config = dict(
    hidden_act='swiglu',
    norm='rmsnorm',
    qk_norm=False,
    tie_word_embeddings=False,
    max_grad_norm=1.0,
    doc_mask=True,
    dataset='wikipedia_en',
)
Each number is 500 + 40 x the weight over its row's rms, rounded and kept within 0 to 999. Layers, rows and columns count from 0. Numbers have three digits each. The size before them is the row's rms in percent of the matrix's.

# layer 2 MLP up, 704x256, rms 0.169, rows 136-144, columns 0-255
120:431438565562447553446504452531509450490573486500570533494503445496528513478562502499529453601572449517514522499499495484449488509523508524453440477467509480534541553505479475481508475517452480450521531421546540468495466542522465492448473472520496489505440464557482495537586554493460460515448445548520497538491574445485560553491572533508468487504495464457451432564564501525488536455499538454483456445547542482518514499528553493506507498513456532604424522586552530499487459566453559469546550422445515541511530419501553464449509522525512550466558565420513428508510525437550551461457437534521515470528478517495503501543469498475486498483531602492470485513489521477459481422490543507501510467464485469462506381435520438523482471508484518500514541474471494536508487478562573
139:530479500466487499483489534498475545544432496551453540526500465470583468472422456444404548571485422449465453531508440530415451463451466542494499542502502462498498483413442528518510446384492491548514437518498513561567492438469520473545497539452532479501496458438537480469528464488543582482461507461453526557532415523489460478467477494579490492509573479387550447533502504490549534472579549456495520558539516529509472389457501593569519457546535499528537475574495522471459473477536536549458549554520491444528493522540488572549479506517496495465475492542468523519536516537519491470477482532478449473461456568525476553510503479476467433559466485434497481467466567422520503542483509557488508508524548474529560488517537494547526481524520530466447456481497509478534483528465478
082:531452493470501520543565534498475512513457558522522408513475465523490446515565509475523496415483456470585522487468485575502524482576443486463526506450477441499565542496497504630537476554542551516438503503495514464478470458510460494495509473479505509516495405454518520505465544484495501482499549497502486448606463412485449513514506596553504527514466473502521524480521522466478537565500489516530501481387564537457552544467474537545477420430479475531514484464554524448469487479449497573465504484505527435566491521566452438553547467537479523457450477483407501528463424489469482525455523524518445463475484462438543548461561524531462474534515448519494510500543491546576506499484499464464513554397526484528525474510532481401584559532544493545472500487514526560521487544532485
080:503511469555488540546523507533478443463496522522483525456496485499479471539370519519443476539391432561517493535531456493446488576475520500518505507489448536535380560462502446449497513524512492525477554561470510491486476484552479472544516535511589405533487533571482530501481526492443505525507482474462524390474591469509489515481531493488548503430538466515500468509446503479548537500481579518468520440574517508532439525461522501534510542501450504534552492478473522513548552543476536574502533536480515502514455490446492503506556539490471555516572592565509439550486543553516518609461541518459444562501532528505492569421499439540455453482517476507516464540441442577503471519509574531526516527507470467501515485508502562516493546555474471399556479506474508553489509537519550
116:499453507559495490477489571477474478518506447495502462454411464536503494540520555541532477432531502456510442555490583514513480582432531548537501471515445526445480536460469412490526434488488519558528526456444497521458466541521509464453505507518479521533402510507503540521474500601583575500542477558451574473539504510504445456475474471537526537447451475504474556446475473541529455538502469479514488502491437619501517480491458531491503480530486475434506513482547517484506471596515546440521453486531505509458514468517533439512462433486477491581469564524482447434497500515482454545505540496556437433517526460464450482500531534489510485539534522470461568552475452553511583441554502463563580458502491508527462542460507456500406520561408514511536512496548582500543532512467515
022:486475525474520539528531532523476517547471559578440497497512518514510488419554483447466466504530445419482550482384486542514500536493480505571502505481494522563568532475531516502558480461473493545502487495485497514488568472486539500471480459421512494473490496549457463459551562567521521483471402480496514463522539505500513515529446516583472578530510441460487557548565520501474445501407432530526508456561529516517487529528528518550520427544470472559511491528431418456471623460455519511486551543543453490581493511532463554535520489542513435478487530476507487511593489513545437522585479475516532509514484430509515553470482438552442452503473451546513522475452581517500518497517592477571461520479495527593525507506535503535556527536497556518481534480548429565524501485471503
077:548431413503529531541488474531538500501460461523464479544586392536494506495398478458422447567501502465460500527550449532467521402555545437509435491514524461431522522500549447509564489399434541487526444477574549516520529460564525499512506494506511497483492502518499496490521488454511492490572499478481522571414435454495484477505520505554456574520522478466472485496531455517513509431488491487485515436485479555555536478449526498560485550477435480485540502515465472444540448529565507480533527439442497578518438565458489435475472484498520479477505464501507427515472521498495511494508534629555478490452533433547490559448531506450524468534545496544486491442441459428487470473498570519537482565471552513486503449491535484541547473570482570516488501505462471481485574504526495
071:538453552444448416537501504555520478574500483452449476506528456500486419538459437480486496488520494512502593485476486472508440568506507453545474538434468398553574471440485484467479529506425520567455503473488407470518538538495496542489497508521536515500462488497511466484502502471489505494541476482412471510416475599579528560446499551531478527442486570514497497600528455465510510515546489474602510518443454494526470448465513469525562438497506505491485469526507555545555495524513455528477492502477571518419510439499491507438515431449442474509583492468546506507498498475480545523472410497520488490548518518432507478481512541477513518482471481526452474568499482530553475479553429452505506473454410531519489492452488397428507514495442531473446484518544562548474513434488544
112:537456533478459446499446502576570445557465474566511537455546480456507491426512515553455471525516458492474517556455458519505445508526515555561503549515496480513492520490540461511547503488528581468499474480497469524589480528517462511497429484513456466525584522540515509513486467556479508487527528518483505418475428534586493407544523430538468509516560505484532419508493472485514443520542533444443490470477524430489505484434499502451496561554527568554446457513536483464524502496474561533507479507454500437557504545530492512593531520470422533531552523593542477588452549535475480569529498519447474487555507507534489565424459496453482550480505504541541493498482479405580525523449534504481459500470452491554518531496591541563478512523526520529493548409526476444494539518545570
# layer 2 MLP down (transposed), 704x256, rms 0.0562, rows 136-144, columns 0-255
109:513441396578565492478521439477504563528526534410520525497510482536454494525475488552494506436522474505494473508481546526542520444467498472520577499548499536524548478481461483556471638480492516516410528485502585496554444555451579576472539512446522452494493535433484453575489503471514538546510471486462452547533462498532493548575537488453530539526467514559464547487490498433528516491473455517540508602465477448513478476465520569440492512520481533487515454473571483547500524504530517487467434532536524478477479491482553452465495464548533429616461388493455546550457466515504471448515528475527470508406510434485489501464514508508520488572499458553531543547429519502503453572538455513500474536475535555518470592520470412494506530524508517489513507510499474510487529525491487
136:515445525520538488531480538513460459459476459495459507538426477503534502483505502520491550563507431539529459551552470481506455519513403576458453539579486560557505499528510480537518456509493485518477517551517475552593551401443494474519516479486476541460571452481433456543485446516511504540492485546484520527530486501470502484593545456520439398435539431415551497509504517439507512436511443552491481524502522500489545511414459463521488439496486508521486508564479406414535490517469475458425512543599502449534509511549530562487488519451524529504501543459470511460597456534526480512503508493481493489496523493467566449409511519446490509560475489486537434485393479498537478454525556500454500486500423517435534493464484474522470485464549468492433444467560447520532471485470466
085:497463466508523535466608501532473494441507484506434422435481531480518481571479492448525467483491430471513527440475453516497474530449523463496460486545432538434598440484524451559524541505450436517437438534494427439469503504477428555503472496504521504533494414453469499484516581503481488450483498537502487473548388459519506450449454532533510516557487462494604508538498474452554486497556466477532516454443500542538470490496477476477459446459537468452530487522492539462516412522548467566522489521436435503559486555498457390476507467465553526504574497495451479536520423476453523496515505471488489547497482556461495585506568508506544511476497464495538444530495535516488508471466516458487477584461483463475503577541512515395578525497463503503465544521541502447501471537523557
074:447566431500535568517538489507524529469435504490563526532455472491498473493480481455561529457587503480575528505497526498560502514527539556476529479530518542565495492506450491463496529502557534517445524409467483500530472453442513538467501478557496539471443468473478468553569469431526454519507491449504543516494472522615491471497451600480523504533503504437446508442487518514563476489492527505501505529505437505497526511577496507577499518563488448508525501470567507499472526453531464487495448457531475513583513481498459512533480513487569568505575466468496569455395495480519510475466429496493549405454469483477502501475511432523511411433461482490462541566522513470578499494492489532532504513534467467484584543522515447492462472487510558480470482465552355401512498454543426
121:505503512487502519470481497451543491490532509504484479461427540477470497492549496521560499526486483469491476436550559524460460491470557556507551493528516495461459532501492480485423444474533557475508508496407489595524503476479500505506459493541457479494496435518574542467536590379504560513508523527487520479478504472510443446444507477506533549520519546505511510521514453485476511549500488536518484514473506427474422482536494437364445515519460477507520480565518419558493450514540521485596450450509430523483559476548523483480541476473475511572490525426558483487442532533479547545508459461503466508537507489397556504449532419557475539482435528469504530447491539471442566470537443565485502533513532527553440582445438509476514577509492457468538508475417586476495523527444563
020:550504540498475537449486485504449500524523466510450505467475447455529576459466498462461449542596489613456479561527491478405456565497554507534508537437513507563513563488524523535529518528551477525537440518537525517500543510476509528465554484454525495536498446555476472444459486491537541534450505489530457460487485428511559476489538427495513543477496473478479586506503484447496449550456465455469488508375561528574541473519518501465477423495540482482490577548511497516532530468447414531497415568474530507540431524483488542567469424459512535482466466496503492561490500545524540510530549394456541482599513491524509518521486517495521477461587455469443436464515461598500504520529485470573468488512556484555508511564491500496456493589467515543564532511485491496517491540496486
075:534502509450548464571492588507535438448416488414508502408539464448505553525503459482470453526475551466527526497455536501518490510489478475513464481484544502442498507448495530485462481558590425553464428438569453432609513526579496496513577499488473523520423516502514514620456462428551475414518480538492480472487479487393502515550506522503472536525467554608534502492500543540493526502489529549515466492480483587512549521501498558469536509463425507498464446498454442500499473497531515490468472454506503456505458505529491441483450475488489449519542408465489470526489509548474447520490530591492512504487474559463500424503581580529472510545459530469506499462514465576499567488486538448519560524480503454512466514491545467493453518492524514473563565487474488464489467537531514
073:457467470522544498523544546387575480526537559520532464470500506474559477504449514513519457470480470469542564425496473477457495465532500536465465524495545580526446604506506501461487513444510462463584494549412473437454539533525537586521561412432494454465549551499597487479551444454481535492502495492567456456515489497385504547544446522498591492501541502505537472476492581571550490473511512543533604497523525473407463578507464483460469481506452468531479441459502495493544501499460525538528516458476504447492538473502563532520485482517510530545481430495441503456491604508482556424495546495560492511456484431528498549549532489456504509488554467484499480445553478529522527512486559432485504532507501482479461504486446531526517525483514499466547503564512542473527513533494537
124:532492526496501494448446508543472501418531498511461448478470484393446468602552481504503548555494447555471580448573531531516460490482440465439439531491548438542518497559513460477477501480533466522490484468541457447458500528450557508487539450493462492547523528508493576516554524613514458550541470530506523448495491525513476518502513498452490499539555591527546487558500521494567502515475436537562506480489550507476537441481496442526506537479493555488522489547501494446546556556411539533445544514518511508489518483503507495470540541445455482490554619483571519562469528529463535473587513547566515499535546482481561461486448534445517504520522476431476539518498509496493490494474529485560428497508469601463496517486487513553481525520571512434450486530535396547554549504568485
# layer 2 MLP gate, 704x256, rms 0.163, rows 137-144, columns 0-255
137:497496558510415503582520521523457468447529500472441465442442487561544465541421490486458555501477505528496470526562484627494479439451522527557462486545492496561500493441424506578523444501495482534502466540524536506537511501497450512503501465473572540472499448511532449534497448503543500478538520571445552533499562417539522499545444523494406519524519509421588499538523469422483561462570509463497528539529497391478528533470459569512501516495515496459483513567541555479517462535519567479485510507516537454516565490510496549588552466499508466475512528489517505535537522568546494463499466478499581425474526450502535438547468484518455539535491470492485464466464484454456518511523544531440470478486513523531578441552503544521541519581551481498448480462494482472409519517505419
081:470553376479494448489544477487491547520439564488459524517551485414481564580463505517481534395469475467452427481474496489505483471440530522523453517530565495563477468493510538492461484490498540477540504519550524459497511492544542469548558497488465547576503465537604469499435511534535459481455514496497532491521453481546471503522477489502485462557411532530499518524455576568533517490536556520527472496528510528505434480513454472502497493525549522523508530496429493494444558474466459529506578501520499526558498470502495465481501499501476552627603506451502451440568510476445512521541449487489485523435497548420439472550527505469487420525445510536442511532512460492430465533490489589539482526475484513496540457482554475486486421455516449541443597440450433485486464492543494
077:481457489469464479417474451514469592519536537435589453500484473474532582503553460521552543463558544478474487455448497497539497514541468485495497524488518471508547453486533555518520486495516553542483436537499499614554554487526586514466512477540512522496547551498574502476507459506536503485492498508548511563524458548541531539515501559451503472523466528464516545503503486466419520471488391493525505542429423485513489537583478491498530451495530596504451480479596512522428471433526458508481470456511519520516524529566495504498536457524462508521436477433491472424579420414500482420476535475481448444484529538453488440518500525501523536457526535514444502479491471447420522466483505429435469482515526595457486491494526491528485413459518513575480478530503425484502566488536476
112:547551462505476553479567490557528441487472527402549505580582475487529510477446478485512517552476439536514521439593471528492520514546492460538516556490528524497508489508477507512486573536523527493431496547545510428552547428568489493557487542499582450465582483476489508453545499461467468484478523425607461487505462530536557489526457531474464542529541506482510498534500494498448494483492527493469514470504625397473491525484472441510495474512481487512505438537510461437503563502529516514458558517523460478510491494547511564536548540529486518389532464499435530482469506521510504502537504452465585524474532477520457504476496422524541434439415464443468498490483587515494517534414536559480527541467507581496539470541434500513533532441585569485456501461473490545518481512522510
022:398480512525513508472545550511526443512474570510496539488488492487479479462527539460490470490444468449519584457447531549501477507500438494559519453494508511470507550473536464473570507468433582457529480536515469438463500432523545462546523545470459480497466522482463504498512544493511407430477561508410505471530538475521494572472435533536484466548494521496531496501586482525432495485448445517541522482578534482485463483572494508546441499509510475534501520498482513436539485469506485523492564514467477535484462484426513563510535502475568435488505518514455527442589526542542440590528522452569457449535469497373500516512518471546465463540474588535550599482482522501436462516514547534515501432492576462520455482510552516481505462543438583537482515521579483460551462472512558
080:532438510498455497486484456522502482453543461412517510465460541468510480577500519552513474466547604493497474486462464474559439511516490559452539493470586492521455495499451560447440505578505539514491548514446487479473576504407535482478479494511544518551484484445549501487556564480501520520450496536494508499526518514416578552492558554430588438511431542469450465513488429525475492524519518439604516505486560497420475518524470510432489403493528458479461475488490567556522509598500481462533472514534477471488600481501510541526435396488546485517462527440493520498464496505497479457494445490441545446553508524495579504522460506492537471520481451464541481513513515525524445509533453468556486510494456550490491472457535465447514513554527421540484546526580508437515524511482445
077:531458475515530532475475442503471545411469485439465496528543540595478484475537522514456497505525528522455424550517501540454538456458527493493572469516449459515514411526496504574436485503543456497492542470517484549518460510410533415449491552550512585510508510489492541574493466477540474565476476448530497570565484430594462439509544565519438453473454490509566575552514484429446502537502554462525405531515510594544560465493545550488477510513539531530486499544488562467501467527535484472462462485485450458465526542483470448492493495479505513459470544531461464459539444519543441478544538475399513445517424510467531528457474529534519517505487501504517488467477511452477434505527512502423452502473521452556548476521503497490449401563551499562443540475532445519506508497493469
113:514580500503526497490521456451462581420509516462478488497459431579550578528410459468491512462501555479565505467512509507446514461514439470465521528497555499444484417495512585489525494511531496474495546519509527470448484444574535535429468540523507566471500558400505458449528543425458483519476536515498511569452531546514525594443497560485559536528613498430472540508535534520510485498539459456560534434480473506501447485530545457480513469525527489452481483474567466481504532480511492483472512493533520535467447467424458568489549580573501523470509471458507508474550482408482508478489561418550509487441519480497506439552488523533542499502566505470536529444560538573522460506492532502492551535479546501418448452537537466451522513498523499486432470491457504515460461478480431